Part of a small language model's weights.
Size: 14 layers, width 192, 6 heads of 32 (1 for keys and values), MLP 512 SwiGLU, vocabulary 4096, 9.68M parameters.
Each number is 50 + 10 x the weight over its row's rms, rounded and kept within 0 to 99. Layers, rows and columns count from 0. The size before them is the row's rms in percent of the matrix's.

# down: layer 4 MLP down (transposed), 512x192, rms 0.0555, rows 369-414, columns 0-47
# gate: layer 4 MLP gate, 512x192, rms 0.0555, rows 370-415, columns 0-47
# up: layer 4 MLP up, 512x192, rms 0.0556, rows 370-415, columns 0-47
down369 106:40 42 52 49 50 54 51 48 56 45 39 55 47 58 62 56 55 64 57 57 44 68 50 40 38 56 43 47 49 41 49 46 55 44 63 44 47 65 31 40 43 66 58 55 52 42 54 46
gate370 092:42 66 52 49 47 46 38 38 67 42 60 53 42 56 48 67 67 48 76 43 56 45 48 47 52 50 49 47 48 33 44 61 53 55 48 45 54 55 44 60 54 44 33 42 34 49 69 66
up370 095:50 62 40 64 56 30 44 50 58 48 61 45 49 36 48 49 38 37 31 63 58 62 39 40 40 61 61 40 47 36 37 55 37 45 31 57 61 57 38 49 45 36 44 63 55 58 41 56
down370 097:50 45 56 60 58 54 36 44 39 39 52 67 42 58 51 48 59 38 52 62 37 59 54 60 50 59 37 55 55 45 37 54 45 41 59 41 47 50 46 49 49 46 37 49 31 49 61 73
gate371 100:50 49 45 45 52 47 50 45 54 62 51 44 31 44 63 55 49 67 41 56 43 55 46 49 62 52 51 52 46 50 32 43 49 48 44 38 44 37 58 53 66 48 45 51 44 58 45 49
up371 105:49 40 50 54 65 46 55 45 44 46 71 54 45 50 45 50 44 61 52 50 62 44 29 59 41 42 38 49 51 61 25 56 60 43 51 60 59 56 58 40 48 58 57 62 46 58 31 52
down371 102:56 64 61 66 65 60 59 33 52 48 66 50 54 55 52 51 39 52 28 34 56 52 54 49 37 47 36 41 50 55 29 47 52 44 46 52 45 34 52 51 65 46 56 52 46 43 48 50
gate372 102:49 68 37 63 48 48 48 49 45 55 41 65 52 42 58 53 44 31 43 53 56 50 73 63 56 55 52 65 39 25 41 38 38 53 35 51 37 41 67 30 35 65 38 69 36 62 60 43
up372 099:43 53 49 72 41 50 51 53 33 57 51 41 47 46 46 72 53 48 53 62 42 50 52 43 59 53 48 59 46 44 62 38 56 56 58 61 44 42 41 48 45 54 71 60 46 57 39 51
down372 102:35 54 56 40 24 67 64 39 38 63 61 40 49 50 56 37 44 46 48 58 53 46 42 77 49 19 44 52 59 51 72 63 41 53 28 51 48 46 46 45 60 56 46 45 49 52 40 57
gate373 100:37 58 48 42 49 49 51 45 60 62 37 49 38 51 33 40 34 53 62 47 70 46 55 47 33 41 49 54 41 36 60 53 54 48 37 66 39 65 60 51 53 56 60 45 65 57 44 70
up373 098:52 59 65 45 47 45 44 67 47 39 53 50 42 60 43 37 33 67 64 25 63 33 33 47 42 49 50 52 53 54 49 49 47 60 35 61 64 56 67 38 60 60 37 50 60 57 54 36
down373 101:60 52 54 38 39 35 40 42 65 52 56 52 52 65 53 31 40 49 63 46 41 48 26 62 60 63 59 60 34 47 57 43 49 53 46 52 49 60 54 42 48 34 51 48 54 49 46 43
gate374 097:54 35 43 58 64 71 49 35 45 54 49 49 31 49 38 71 32 54 55 41 64 50 36 45 33 61 56 72 59 45 37 44 36 50 41 53 77 51 55 56 45 50 50 51 55 54 51 41
up374 098:39 42 38 38 40 42 35 52 38 57 57 32 36 58 58 45 48 55 73 72 33 35 56 46 67 47 55 48 51 51 59 59 45 61 61 62 31 41 55 56 62 37 34 43 45 67 44 62
down374 102:47 60 41 40 36 44 41 57 50 60 46 43 33 66 63 45 48 48 56 61 32 44 50 47 54 55 40 52 57 32 52 40 44 50 53 61 34 57 35 36 39 71 43 58 55 52 59 35
gate375 104:54 42 45 47 36 40 65 50 48 60 49 40 43 31 42 36 59 71 62 52 59 54 47 56 49 67 48 57 52 45 49 45 65 20 60 41 42 44 53 36 78 38 35 52 48 46 58 49
up375 105:50 44 44 49 43 57 38 47 52 60 49 48 57 58 58 47 53 46 47 40 46 61 56 62 60 58 66 55 40 63 28 52 46 57 52 59 46 38 41 66 49 39 58 43 44 46 56 49
down375 109:40 50 37 40 53 63 36 38 49 59 38 61 50 39 60 48 41 56 56 63 53 42 56 52 55 43 50 53 46 62 29 43 43 35 42 56 47 72 45 49 58 50 47 47 44 39 40 36
gate376 105:55 41 63 40 32 44 44 46 43 50 37 51 51 46 60 59 44 36 48 49 53 44 68 52 50 35 46 66 58 52 61 42 47 40 44 54 43 44 55 42 66 30 51 41 45 61 50 48
up376 102:47 58 54 59 48 43 67 37 49 47 44 48 39 57 50 39 44 65 56 40 54 38 56 46 44 47 59 43 50 53 31 37 49 43 43 52 49 42 48 79 43 59 65 38 55 38 50 40
down376 107:47 43 35 65 46 40 56 48 65 53 42 57 52 48 57 50 52 35 50 57 72 48 44 57 57 49 44 60 35 61 60 43 42 51 62 48 49 40 62 48 48 56 31 63 63 46 49 52
gate377 102:49 46 55 38 37 49 43 57 52 40 54 48 44 28 55 56 62 53 52 65 58 43 45 56 60 43 34 57 50 48 35 47 52 40 60 45 46 37 38 59 58 55 63 53 30 44 35 32
up377 101:49 59 29 57 41 32 41 53 53 46 52 47 63 50 41 49 55 68 53 56 61 31 60 59 55 37 48 39 63 55 61 40 61 45 40 49 39 59 49 59 31 71 52 39 53 51 40 70
down377 100:50 51 52 57 47 61 43 43 53 54 53 42 63 61 42 59 65 57 62 52 34 49 30 45 42 42 46 48 58 47 31 51 43 61 38 57 45 38 62 58 50 42 49 66 47 48 59 33
gate378 104:62 53 50 75 57 54 47 54 46 62 66 65 56 32 38 36 40 56 38 42 39 38 51 40 45 58 50 49 56 53 57 60 65 43 42 60 34 49 52 44 33 36 38 37 47 52 48 51
up378 099:47 34 63 55 34 48 50 67 59 50 53 40 62 49 41 44 51 61 42 43 51 48 57 41 45 60 85 53 65 47 31 43 46 23 50 49 54 52 60 39 56 56 56 45 62 64 43 58
down378 106:58 41 52 55 29 56 54 40 51 40 58 53 60 48 39 63 36 54 41 59 61 60 42 44 56 42 65 44 60 45 52 44 65 40 57 64 37 53 60 54 50 58 37 44 35 62 39 42
gate379 100:44 53 40 34 60 54 51 55 44 42 69 41 57 59 72 69 40 60 52 45 54 59 66 56 52 42 43 52 48 35 67 54 58 54 29 58 47 53 69 43 61 38 39 42 39 58 35 61
up379 102:47 46 56 58 66 46 51 37 70 53 46 42 56 46 52 26 72 26 51 47 43 44 53 49 62 56 61 37 63 50 56 34 28 65 55 46 59 47 50 52 38 52 64 57 63 43 56 51
down379 099:40 53 53 35 51 38 31 53 63 57 32 43 53 41 56 57 43 39 52 53 65 36 45 50 58 35 58 60 50 29 55 46 49 40 48 60 58 38 51 55 35 20 55 56 50 44 62 43
gate380 106:48 75 61 55 39 50 43 42 33 42 59 47 45 72 57 65 49 55 48 34 60 54 62 42 53 41 36 50 45 61 65 54 50 62 43 49 50 50 48 56 43 60 38 45 44 41 44 47
up380 105:56 34 52 51 57 43 52 58 52 57 32 42 40 14 61 25 56 45 49 59 45 47 27 50 65 48 69 39 66 54 40 44 53 55 54 59 54 35 34 47 52 32 54 62 57 49 47 48
down380 102:42 38 67 36 48 57 53 45 54 49 48 54 37 35 57 57 59 51 46 43 51 50 31 37 47 52 42 37 61 47 60 39 41 45 49 42 50 55 51 52 45 55 39 58 52 64 70 42
gate381 107:59 52 57 39 59 55 49 65 49 45 51 51 55 41 44 43 43 40 41 45 51 46 46 55 47 44 67 53 55 77 48 37 58 53 49 56 40 59 41 48 36 68 67 55 42 56 47 51
up381 102:49 41 66 43 39 48 56 46 51 56 51 56 53 57 40 45 40 56 53 48 30 53 57 54 52 24 26 56 57 41 43 62 33 50 51 52 36 41 56 62 61 65 56 63 56 35 41 56
down381 104:48 37 40 44 43 64 51 60 50 56 56 52 68 51 60 47 45 44 54 41 57 47 41 52 41 37 29 52 38 42 51 53 42 54 55 57 59 47 56 48 43 70 60 42 62 47 51 46
gate382 112:36 38 46 44 48 48 60 48 41 41 56 56 51 42 70 65 71 34 54 58 48 40 56 57 57 44 49 59 45 46 58 52 66 69 61 39 53 56 63 59 52 32 60 50 45 45 60 56
up382 107:69 58 59 67 55 54 48 21 60 52 51 47 49 57 54 34 43 56 49 32 67 46 65 56 36 54 55 55 61 66 48 37 32 41 62 46 43 47 34 43 50 42 57 49 54 67 46 64
down382 100:68 55 55 55 57 60 48 51 56 54 52 20 59 53 51 47 42 51 43 53 57 56 47 36 41 43 63 46 60 52 41 51 41 32 36 46 48 52 45 45 70 54 24 69 42 44 34 43
gate383 096:57 56 65 58 55 41 46 38 55 47 64 38 32 40 54 44 63 56 54 51 58 56 52 48 52 55 38 55 42 58 66 61 36 57 60 69 68 58 52 52 73 61 67 38 32 63 46 54
up383 103:41 60 45 57 50 37 52 52 70 47 49 44 53 50 34 63 61 47 53 63 49 62 50 57 52 42 39 57 64 69 52 39 43 71 41 44 34 53 56 62 77 74 49 61 48 48 55 47
down383 103:45 40 56 48 58 48 64 47 48 40 48 50 47 52 51 38 70 37 50 48 38 52 52 50 45 51 44 58 54 63 47 52 42 54 40 63 58 70 59 67 57 57 69 49 49 45 47 30
gate384 096:57 35 50 44 50 49 49 81 68 39 57 56 57 53 51 49 69 39 44 59 54 52 60 57 40 62 50 53 44 67 61 61 46 60 36 42 49 53 36 39 45 51 43 49 59 48 60 51
up384 104:62 47 47 51 62 52 65 50 72 37 44 61 38 42 41 34 52 33 51 63 48 48 67 57 55 73 53 65 60 53 46 55 44 64 35 49 47 65 49 50 47 47 47 48 46 60 49 52
down384 104:37 42 44 43 53 38 48 50 37 62 54 59 60 39 39 40 40 73 44 35 48 49 28 59 48 48 35 54 61 46 47 48 57 68 57 48 37 38 27 59 47 47 40 41 44 52 49 47
gate385 105:42 42 52 26 51 68 47 53 31 40 50 56 49 45 45 57 39 36 49 44 54 34 45 74 48 38 56 61 36 61 34 42 34 30 50 64 36 47 48 26 52 61 47 54 51 54 51 55
up385 111:37 62 47 42 51 57 45 64 47 46 56 60 53 50 68 69 42 65 50 56 35 41 50 40 39 52 49 42 62 47 57 31 49 53 54 53 59 49 36 65 34 55 62 48 50 44 57 61
down385 107:51 42 50 51 48 51 35 50 51 45 50 40 49 39 43 50 46 55 37 52 36 38 41 58 34 62 30 48 52 58 48 41 42 41 54 52 63 55 41 61 35 50 48 58 49 45 65 39
gate386 094:42 47 50 42 37 51 40 52 46 57 52 66 51 34 52 46 67 45 53 57 58 72 45 51 38 62 49 65 39 62 42 51 65 52 50 50 42 47 50 59 58 66 57 33 65 37 68 48
up386 099:58 44 50 52 53 36 53 69 54 57 51 43 38 53 55 49 48 43 54 51 62 49 28 50 48 27 45 32 68 48 59 33 59 35 43 57 67 45 58 41 50 51 51 62 40 64 44 43
down386 095:65 47 28 49 41 38 58 40 56 50 50 55 44 54 49 49 36 51 45 59 33 58 58 54 51 59 61 51 43 46 56 73 42 55 51 55 42 57 70 53 57 71 49 50 57 39 57 51
gate387 100:47 47 60 39 53 58 52 69 45 48 53 47 50 40 48 59 44 53 54 39 45 52 45 50 41 51 49 52 63 38 45 55 67 55 64 36 33 37 23 53 75 54 67 65 52 54 52 56
up387 097:63 60 62 45 47 57 44 60 34 47 48 41 58 65 63 45 39 47 36 58 53 47 41 65 70 43 41 51 57 72 43 50 53 44 62 48 63 50 51 51 49 50 50 54 42 40 56 57
down387 098:49 44 44 45 43 42 55 34 47 50 41 47 40 48 46 50 47 64 59 55 53 51 53 39 61 52 47 64 59 54 61 47 60 68 52 46 37 48 43 23 66 53 62 45 66 30 43 53
gate388 093:50 47 40 50 31 44 44 31 32 50 44 58 43 53 53 52 50 36 44 46 52 58 48 59 60 75 38 42 61 60 39 46 64 53 28 38 70 48 63 67 50 49 56 66 48 61 66 39
up388 100:45 35 54 55 63 55 57 38 55 55 54 21 41 41 59 53 25 60 65 31 63 44 39 48 51 63 38 37 47 45 47 57 60 52 43 55 52 53 31 54 41 56 51 54 36 52 60 55
down388 095:59 66 44 49 40 48 36 56 45 38 53 74 46 56 54 42 48 29 40 62 46 40 78 56 44 66 52 55 51 46 48 52 57 51 53 42 63 62 66 52 52 55 40 64 50 62 38 41
gate389 103:61 54 51 39 68 48 43 39 64 42 56 37 59 51 68 46 56 57 47 51 63 58 45 54 55 44 52 45 53 60 38 53 60 44 63 39 60 58 44 46 44 46 40 44 46 30 76 67
up389 100:50 51 61 50 34 46 54 52 63 59 59 61 49 52 44 59 36 45 49 50 17 46 47 53 60 71 47 54 57 39 60 66 50 69 39 37 45 49 58 53 55 48 39 40 41 49 41 32
down389 108:49 67 56 38 48 57 58 57 38 60 36 40 49 40 53 49 68 51 51 38 29 55 67 37 36 68 51 48 45 44 63 49 60 47 44 42 55 58 39 59 59 52 63 49 60 66 47 33
gate390 090:71 64 42 56 53 50 59 44 51 52 47 39 63 37 36 64 60 41 33 61 57 57 29 50 64 44 57 52 48 32 46 50 43 28 42 44 58 49 48 56 36 41 26 52 44 52 37 42
up390 092:48 56 65 53 47 45 68 31 45 61 34 52 48 37 34 52 45 42 47 54 62 34 54 53 31 45 42 66 59 58 38 40 43 61 40 49 26 67 53 47 67 46 46 42 72 50 57 61
down390 093:58 46 58 59 39 46 44 52 62 36 56 61 64 62 56 61 56 54 55 41 51 44 76 52 53 32 55 45 70 65 62 45 49 48 40 53 68 51 53 44 46 69 44 43 61 36 46 57
gate391 109:51 41 54 33 66 38 40 52 75 25 55 40 34 45 48 44 36 58 58 61 48 60 43 45 69 56 39 60 47 56 46 62 62 52 58 69 50 47 41 40 72 40 63 46 52 42 35 49
up391 102:55 39 63 52 62 52 32 70 42 41 43 37 64 65 56 36 40 68 43 43 33 57 52 48 48 46 62 50 40 53 49 57 38 49 30 40 54 52 36 50 33 48 24 57 61 56 47 29
down391 102:38 41 47 51 35 56 48 38 38 54 53 52 41 64 50 30 42 55 66 59 51 60 43 46 63 41 56 55 49 52 54 54 64 45 59 66 35 48 64 67 55 63 29 33 44 70 24 22
gate392 101:58 51 35 64 46 58 31 45 42 45 66 64 44 38 49 46 55 45 58 50 44 49 42 54 31 63 56 47 39 51 51 37 48 52 37 48 57 45 58 22 43 63 43 45 59 68 45 50
up392 098:44 42 57 41 33 59 45 42 52 50 60 37 35 56 64 51 74 48 46 55 55 60 40 34 59 58 45 57 51 41 47 41 61 61 40 55 44 47 62 46 43 57 39 45 41 53 64 39
down392 097:44 75 47 43 41 60 51 40 44 53 53 35 48 48 49 44 38 31 57 36 72 54 34 45 61 56 56 51 56 26 44 65 56 59 49 41 27 62 40 29 44 49 50 54 60 51 48 53
gate393 095:55 53 59 45 56 35 33 46 63 56 42 36 59 70 43 55 31 49 52 43 48 39 51 49 40 45 53 53 58 48 64 37 46 33 51 49 42 58 44 36 50 55 51 40 46 50 64 56
up393 092:64 61 71 59 72 49 42 34 59 61 53 39 44 44 47 52 55 52 50 38 50 43 52 46 56 42 48 50 58 39 66 45 55 52 31 64 36 58 41 38 58 35 55 45 39 53 54 56
down393 097:56 48 37 43 58 52 49 52 49 50 33 51 51 49 38 64 54 34 41 52 40 65 46 54 52 55 43 51 38 35 50 59 56 61 54 62 43 72 46 26 65 62 64 45 44 44 65 55
gate394 101:35 46 43 42 50 42 53 49 54 59 47 57 43 40 59 46 71 49 58 57 46 49 46 67 51 58 54 47 53 38 35 60 41 33 56 59 53 58 45 55 72 40 48 49 62 37 56 49
up394 100:27 38 38 46 52 53 58 47 53 49 60 50 42 38 47 69 43 36 41 57 49 54 41 61 55 42 27 29 51 54 47 51 39 51 69 57 51 37 37 53 64 51 40 38 64 65 33 67
down394 101:44 56 67 67 69 58 50 55 64 54 63 41 52 50 47 40 61 54 56 59 45 62 61 59 48 57 52 52 39 42 62 48 58 45 32 48 53 48 69 46 28 58 59 42 50 54 29 36
gate395 106:44 33 67 58 44 53 53 51 32 43 61 56 42 59 50 45 72 57 66 56 46 43 54 63 39 61 55 63 49 45 39 39 63 59 54 44 61 48 37 52 37 59 46 56 31 51 69 52
up395 106:43 48 41 68 42 48 35 45 57 60 48 59 47 42 53 57 39 33 39 48 64 57 64 37 42 47 61 50 52 49 73 50 55 39 66 50 48 61 57 57 45 49 55 63 67 37 35 50
down395 102:54 45 51 49 42 46 62 53 58 59 49 42 56 55 61 59 40 43 55 37 71 56 59 47 51 60 57 38 48 49 43 55 47 40 53 50 43 48 47 58 42 72 45 60 65 54 42 38
gate396 101:47 51 55 44 46 59 57 35 43 40 48 46 37 58 48 45 71 43 37 45 62 65 41 52 50 63 51 57 42 47 52 46 44 60 61 66 71 47 56 52 49 40 47 36 38 51 54 33
up396 095:63 47 60 59 33 49 55 71 46 43 47 54 37 42 49 59 49 53 46 54 55 49 58 44 57 56 38 48 60 46 50 42 41 51 41 46 32 46 58 59 55 54 57 43 51 27 28 52
down396 097:50 56 60 52 56 65 73 63 40 62 67 35 65 17 53 46 39 57 66 60 44 40 70 55 47 38 45 43 59 72 63 37 57 40 36 58 44 57 41 49 43 55 48 45 58 54 53 65
gate397 100:48 51 62 51 35 36 65 48 61 41 42 61 34 58 49 57 58 55 51 61 49 38 63 31 54 29 46 46 51 62 44 44 50 63 56 53 34 41 48 65 42 51 60 42 46 44 53 36
up397 097:37 60 33 46 58 44 79 59 47 33 54 51 36 41 56 35 36 28 48 62 50 52 59 48 48 29 42 53 48 67 54 47 46 56 55 46 65 56 45 44 65 34 44 43 48 51 40 42
down397 096:51 56 41 29 49 53 37 56 49 52 44 54 42 44 46 38 42 53 58 29 52 43 54 63 44 60 44 45 41 42 38 29 78 43 56 28 49 44 59 56 47 42 49 69 53 56 47 56
gate398 108:62 48 51 52 60 65 55 60 28 52 54 44 52 49 53 41 36 48 58 42 56 50 54 38 22 50 49 63 37 44 32 58 81 50 60 54 30 64 46 39 54 43 32 36 51 60 67 27
up398 107:45 60 37 58 41 50 47 33 56 59 40 35 36 47 40 38 39 67 45 55 43 36 49 56 74 44 49 46 34 53 47 56 47 31 41 56 55 53 39 44 54 43 49 55 40 33 47 49
down398 107:37 53 59 49 47 69 52 63 55 49 61 45 42 56 45 24 51 49 56 47 56 59 43 46 56 46 33 56 66 38 50 48 53 38 52 70 56 67 43 45 60 60 42 42 50 43 37 61
gate399 103:53 33 42 50 36 34 38 49 85 61 56 54 37 49 51 56 63 56 44 30 70 25 64 45 45 45 59 33 58 55 38 57 48 55 64 63 62 56 74 42 48 66 47 50 34 56 51 50
up399 101:39 46 50 56 60 50 43 47 60 59 40 57 52 60 44 44 58 39 43 47 53 52 53 55 38 61 49 71 59 36 52 49 40 45 48 46 62 46 29 50 43 48 47 44 48 54 64 62
down399 103:60 35 64 48 49 47 48 44 43 44 45 53 57 45 62 46 47 59 58 48 51 38 51 38 51 73 56 52 37 47 56 48 43 50 56 60 54 40 52 40 39 34 64 66 55 34 32 58
gate400 105:47 43 62 30 48 62 38 56 67 56 56 55 58 38 33 48 46 32 58 49 48 45 45 44 48 64 50 50 37 47 42 42 51 63 54 53 40 64 45 45 54 46 51 37 42 48 43 50
up400 104:48 41 50 61 37 46 39 41 62 40 60 46 57 65 52 49 59 37 46 40 49 42 39 32 49 31 39 49 46 55 69 60 55 45 63 50 52 54 48 48 49 64 41 47 45 59 41 63
down400 101:56 51 49 60 53 45 38 38 56 31 48 49 63 54 49 58 42 52 48 58 45 70 60 60 49 48 60 53 36 30 39 42 70 53 53 36 55 40 47 62 56 64 34 37 60 42 29 53
gate401 103:42 49 80 34 52 69 30 50 41 54 51 59 56 41 48 58 61 42 35 49 54 44 44 41 53 35 35 45 50 48 65 42 52 65 49 73 57 54 30 45 51 44 51 49 47 45 52 31
up401 097:59 49 25 55 56 63 50 50 48 65 55 46 62 59 38 61 35 56 56 48 43 69 43 48 45 64 56 65 43 69 50 57 46 27 42 48 47 53 41 60 55 53 31 40 45 49 40 60
down401 091:44 50 47 52 36 29 54 36 58 36 52 64 39 42 72 44 47 44 51 38 54 29 50 57 65 46 60 42 62 37 44 45 53 49 59 57 49 60 57 32 44 51 66 58 53 64 60 56
gate402 093:39 38 47 51 47 54 51 50 33 39 36 50 60 54 68 55 53 36 54 47 34 44 52 47 40 46 45 43 50 42 36 59 59 51 61 56 54 46 42 56 55 37 59 33 45 65 57 61
up402 097:64 72 64 67 48 65 56 58 58 62 50 66 52 40 39 50 46 45 51 55 62 60 56 37 51 56 54 49 49 49 61 50 45 55 45 47 62 44 38 81 55 67 41 56 32 44 66 49
down402 095:49 55 50 30 54 25 62 34 58 45 42 59 45 64 27 49 50 50 44 42 62 49 43 72 51 49 44 44 56 31 32 47 48 49 51 61 51 46 63 54 42 61 59 56 57 56 54 48
gate403 100:53 55 56 66 49 46 49 49 62 49 59 48 31 63 51 45 49 54 56 38 58 41 48 53 50 56 54 57 64 37 57 47 63 45 63 50 39 65 61 58 50 38 46 45 51 61 42 42
up403 103:53 53 46 56 37 26 59 33 51 63 35 49 46 68 46 46 53 65 50 63 48 41 60 33 30 36 61 60 37 54 69 47 52 35 46 57 42 66 59 59 31 49 66 59 44 53 45 52
down403 101:23 72 50 58 45 56 51 58 49 63 61 33 38 70 68 50 57 42 51 43 46 50 42 46 52 59 57 38 46 39 60 51 57 60 54 42 32 61 76 31 50 49 46 47 77 46 60 54
gate404 097:59 55 49 53 49 38 45 57 54 48 57 53 45 58 54 28 50 65 48 38 72 47 64 49 41 56 48 39 59 42 44 63 62 32 59 66 54 66 46 51 52 41 59 55 57 31 49 32
up404 096:45 68 41 47 64 59 46 25 63 65 32 57 54 44 54 61 51 38 47 53 49 43 53 52 57 52 62 62 44 52 40 51 60 49 67 52 30 64 50 67 41 53 43 43 45 51 39 52
down404 098:35 48 59 69 50 47 51 32 45 44 54 55 54 51 53 50 36 42 60 41 41 37 46 51 52 45 44 45 60 52 55 57 38 49 45 50 42 40 52 57 51 46 50 42 62 38 35 66
gate405 096:54 52 69 71 49 53 49 52 59 30 67 62 44 48 70 40 65 65 36 63 46 47 59 40 55 51 53 61 38 59 42 67 64 42 62 52 57 53 57 46 38 47 57 74 52 40 52 43
up405 101:45 55 52 36 54 38 53 43 61 49 49 34 78 44 56 52 46 46 39 47 46 30 43 59 39 77 50 66 36 30 48 52 34 40 56 42 61 36 43 56 49 54 53 40 44 61 39 54
down405 099:62 57 70 31 57 38 56 70 49 45 51 52 53 64 75 47 48 49 51 50 56 51 45 54 64 64 41 50 46 36 51 62 42 60 53 39 46 43 61 55 75 58 44 57 61 40 31 38
gate406 105:42 52 52 59 51 48 62 39 35 35 43 41 62 51 45 54 38 53 58 40 43 49 41 53 39 44 61 64 48 46 44 50 55 47 51 48 62 63 55 72 48 46 57 58 48 60 62 52
up406 109:36 53 46 49 54 36 59 45 51 42 64 43 47 64 54 57 50 58 42 58 53 49 33 65 45 54 49 47 33 42 37 50 52 40 51 55 44 65 57 56 55 49 71 58 46 36 53 40
down406 105:51 29 46 56 58 60 53 46 62 51 48 44 37 41 61 57 63 76 66 27 53 53 48 53 41 36 41 49 55 58 33 60 35 35 50 63 47 46 45 57 40 44 59 64 47 38 67 47
gate407 101:59 53 70 39 54 61 59 45 59 53 39 49 51 59 43 37 34 42 59 37 56 45 33 41 52 46 51 49 42 53 41 48 48 38 59 50 66 60 48 41 44 41 29 54 49 45 54 61
up407 098:63 57 57 56 31 62 50 58 51 32 56 30 47 38 45 66 47 46 34 48 33 54 60 40 57 52 32 64 54 48 43 63 57 56 27 44 45 50 66 42 57 63 49 59 32 44 71 59
down407 100:58 57 59 42 52 57 56 72 41 52 42 54 61 39 46 50 50 61 61 38 36 53 49 58 51 53 36 58 65 44 56 40 41 40 49 61 38 31 27 51 43 53 31 41 64 35 39 57
gate408 098:51 61 70 56 35 37 43 54 45 51 69 51 55 60 57 56 64 58 43 44 34 51 57 55 43 47 61 47 55 63 55 61 58 60 61 63 52 40 44 38 53 55 61 56 57 49 67 54
up408 094:54 58 47 43 65 41 50 30 53 42 62 54 57 68 58 56 52 53 52 40 43 42 52 33 42 53 53 50 49 41 48 37 48 47 32 63 61 59 56 52 56 58 48 41 52 49 63 49
down408 093:64 43 35 56 72 51 43 67 73 52 54 57 40 53 58 68 40 39 42 44 54 65 53 58 43 34 27 62 48 58 41 49 76 32 47 46 57 43 53 51 65 36 59 52 47 36 55 33
gate409 099:33 37 50 56 42 58 67 59 55 35 36 33 56 38 73 57 49 51 53 37 34 56 63 68 67 49 62 47 44 47 45 55 48 35 44 41 56 59 48 54 64 47 57 48 41 31 49 62
up409 097:50 48 45 63 47 60 60 46 56 48 47 47 43 48 65 55 53 56 49 50 49 52 40 54 69 47 67 41 60 37 50 41 39 44 46 55 44 52 49 65 48 44 34 36 47 55 40 42
down409 100:36 25 58 50 57 45 55 56 36 41 37 41 25 45 43 52 54 51 61 56 42 43 54 51 65 48 47 51 51 52 35 67 38 47 35 42 42 46 52 66 53 55 70 39 51 51 38 73
gate410 093:53 55 50 53 46 42 45 37 42 55 43 66 45 46 42 41 38 70 41 57 49 52 43 44 50 45 49 56 49 45 47 43 43 58 33 52 47 53 46 41 40 48 45 61 41 49 58 54
up410 098:35 49 39 43 72 51 54 43 50 43 44 59 40 57 55 36 36 55 45 34 36 44 62 68 58 52 41 45 42 45 59 54 48 63 48 58 61 55 60 41 33 38 51 60 53 68 53 55
down410 097:52 56 36 55 13 62 52 67 47 58 50 31 48 52 61 74 52 48 44 64 41 44 51 55 58 49 48 32 66 58 54 55 63 36 61 43 43 56 54 63 61 50 50 54 48 52 52 42
gate411 096:37 57 53 37 65 59 43 42 55 64 38 31 49 52 51 54 46 70 41 35 48 48 51 38 53 71 39 40 32 41 45 41 44 65 43 49 49 37 37 27 54 54 45 33 46 27 45 58
up411 091:48 35 52 52 25 38 55 54 55 42 64 47 49 49 53 47 61 38 50 56 46 47 41 59 28 54 72 47 42 55 66 56 60 42 47 55 56 62 69 52 35 54 44 60 63 65 63 58
down411 092:36 38 40 52 30 60 37 39 54 70 51 54 44 57 45 59 47 63 53 51 49 53 33 36 52 59 53 58 32 41 37 53 49 46 56 57 36 33 62 50 54 31 44 45 62 39 50 49
gate412 090:41 41 47 63 52 42 42 59 38 53 59 39 51 50 47 54 48 42 63 51 59 51 64 57 45 57 30 37 47 55 38 54 39 53 59 53 63 38 62 50 59 54 47 48 49 41 46 35
up412 101:55 47 65 43 55 62 45 25 45 55 20 41 36 49 53 55 36 66 43 46 56 56 43 47 42 45 52 59 52 55 57 33 55 56 44 57 56 51 46 39 38 67 41 42 43 45 65 64
down412 097:57 32 57 59 51 72 44 38 54 49 50 44 48 42 53 62 35 51 54 51 61 49 50 55 47 66 39 47 47 29 42 36 53 57 32 60 52 57 59 48 55 59 24 39 37 47 66 44
gate413 101:48 53 65 44 51 50 61 68 53 44 48 54 52 53 47 18 45 58 60 48 54 37 63 41 51 62 67 54 43 67 52 51 59 48 52 65 57 39 58 74 50 40 40 42 48 68 43 63
up413 103:36 50 63 55 42 51 45 41 54 52 60 59 41 68 54 58 48 54 47 46 40 57 40 64 31 33 56 51 45 54 48 56 57 20 50 53 59 50 53 36 41 48 47 42 41 42 54 34
down413 096:47 69 59 43 55 42 59 34 52 46 62 49 74 44 57 55 46 48 48 39 61 50 44 55 26 59 38 46 48 63 45 60 45 58 61 29 59 56 47 50 62 41 34 54 62 40 51 47
gate414 107:41 28 42 52 70 21 33 24 52 36 53 60 48 56 54 60 34 64 51 48 73 58 35 50 55 49 53 55 75 32 62 64 46 56 66 59 37 49 45 67 42 37 53 52 44 47 54 49
up414 103:73 50 61 49 58 57 50 45 67 56 47 52 41 61 61 59 44 48 58 40 41 61 47 53 51 54 44 36 41 62 54 47 47 50 70 39 51 54 47 44 36 32 41 70 52 53 47 51
down414 098:72 46 45 47 52 55 62 43 60 50 40 43 64 70 66 62 44 44 39 55 56 35 36 50 44 50 56 48 59 67 36 58 47 67 59 28 43 52 55 53 45 54 54 52 55 56 50 40
gate415 103:54 47 62 33 35 62 32 45 43 46 30 45 60 53 47 35 30 50 44 48 53 48 53 43 71 54 39 34 43 71 42 51 74 47 51 50 45 48 63 53 64 43 50 50 45 60 44 45
up415 099:32 46 50 40 51 32 77 43 40 54 34 55 19 47 46 57 55 47 43 43 65 31 47 59 48 38 45 52 62 70 47 54 55 60 52 44 43 55 39 29 54 42 44 45 62 63 37 60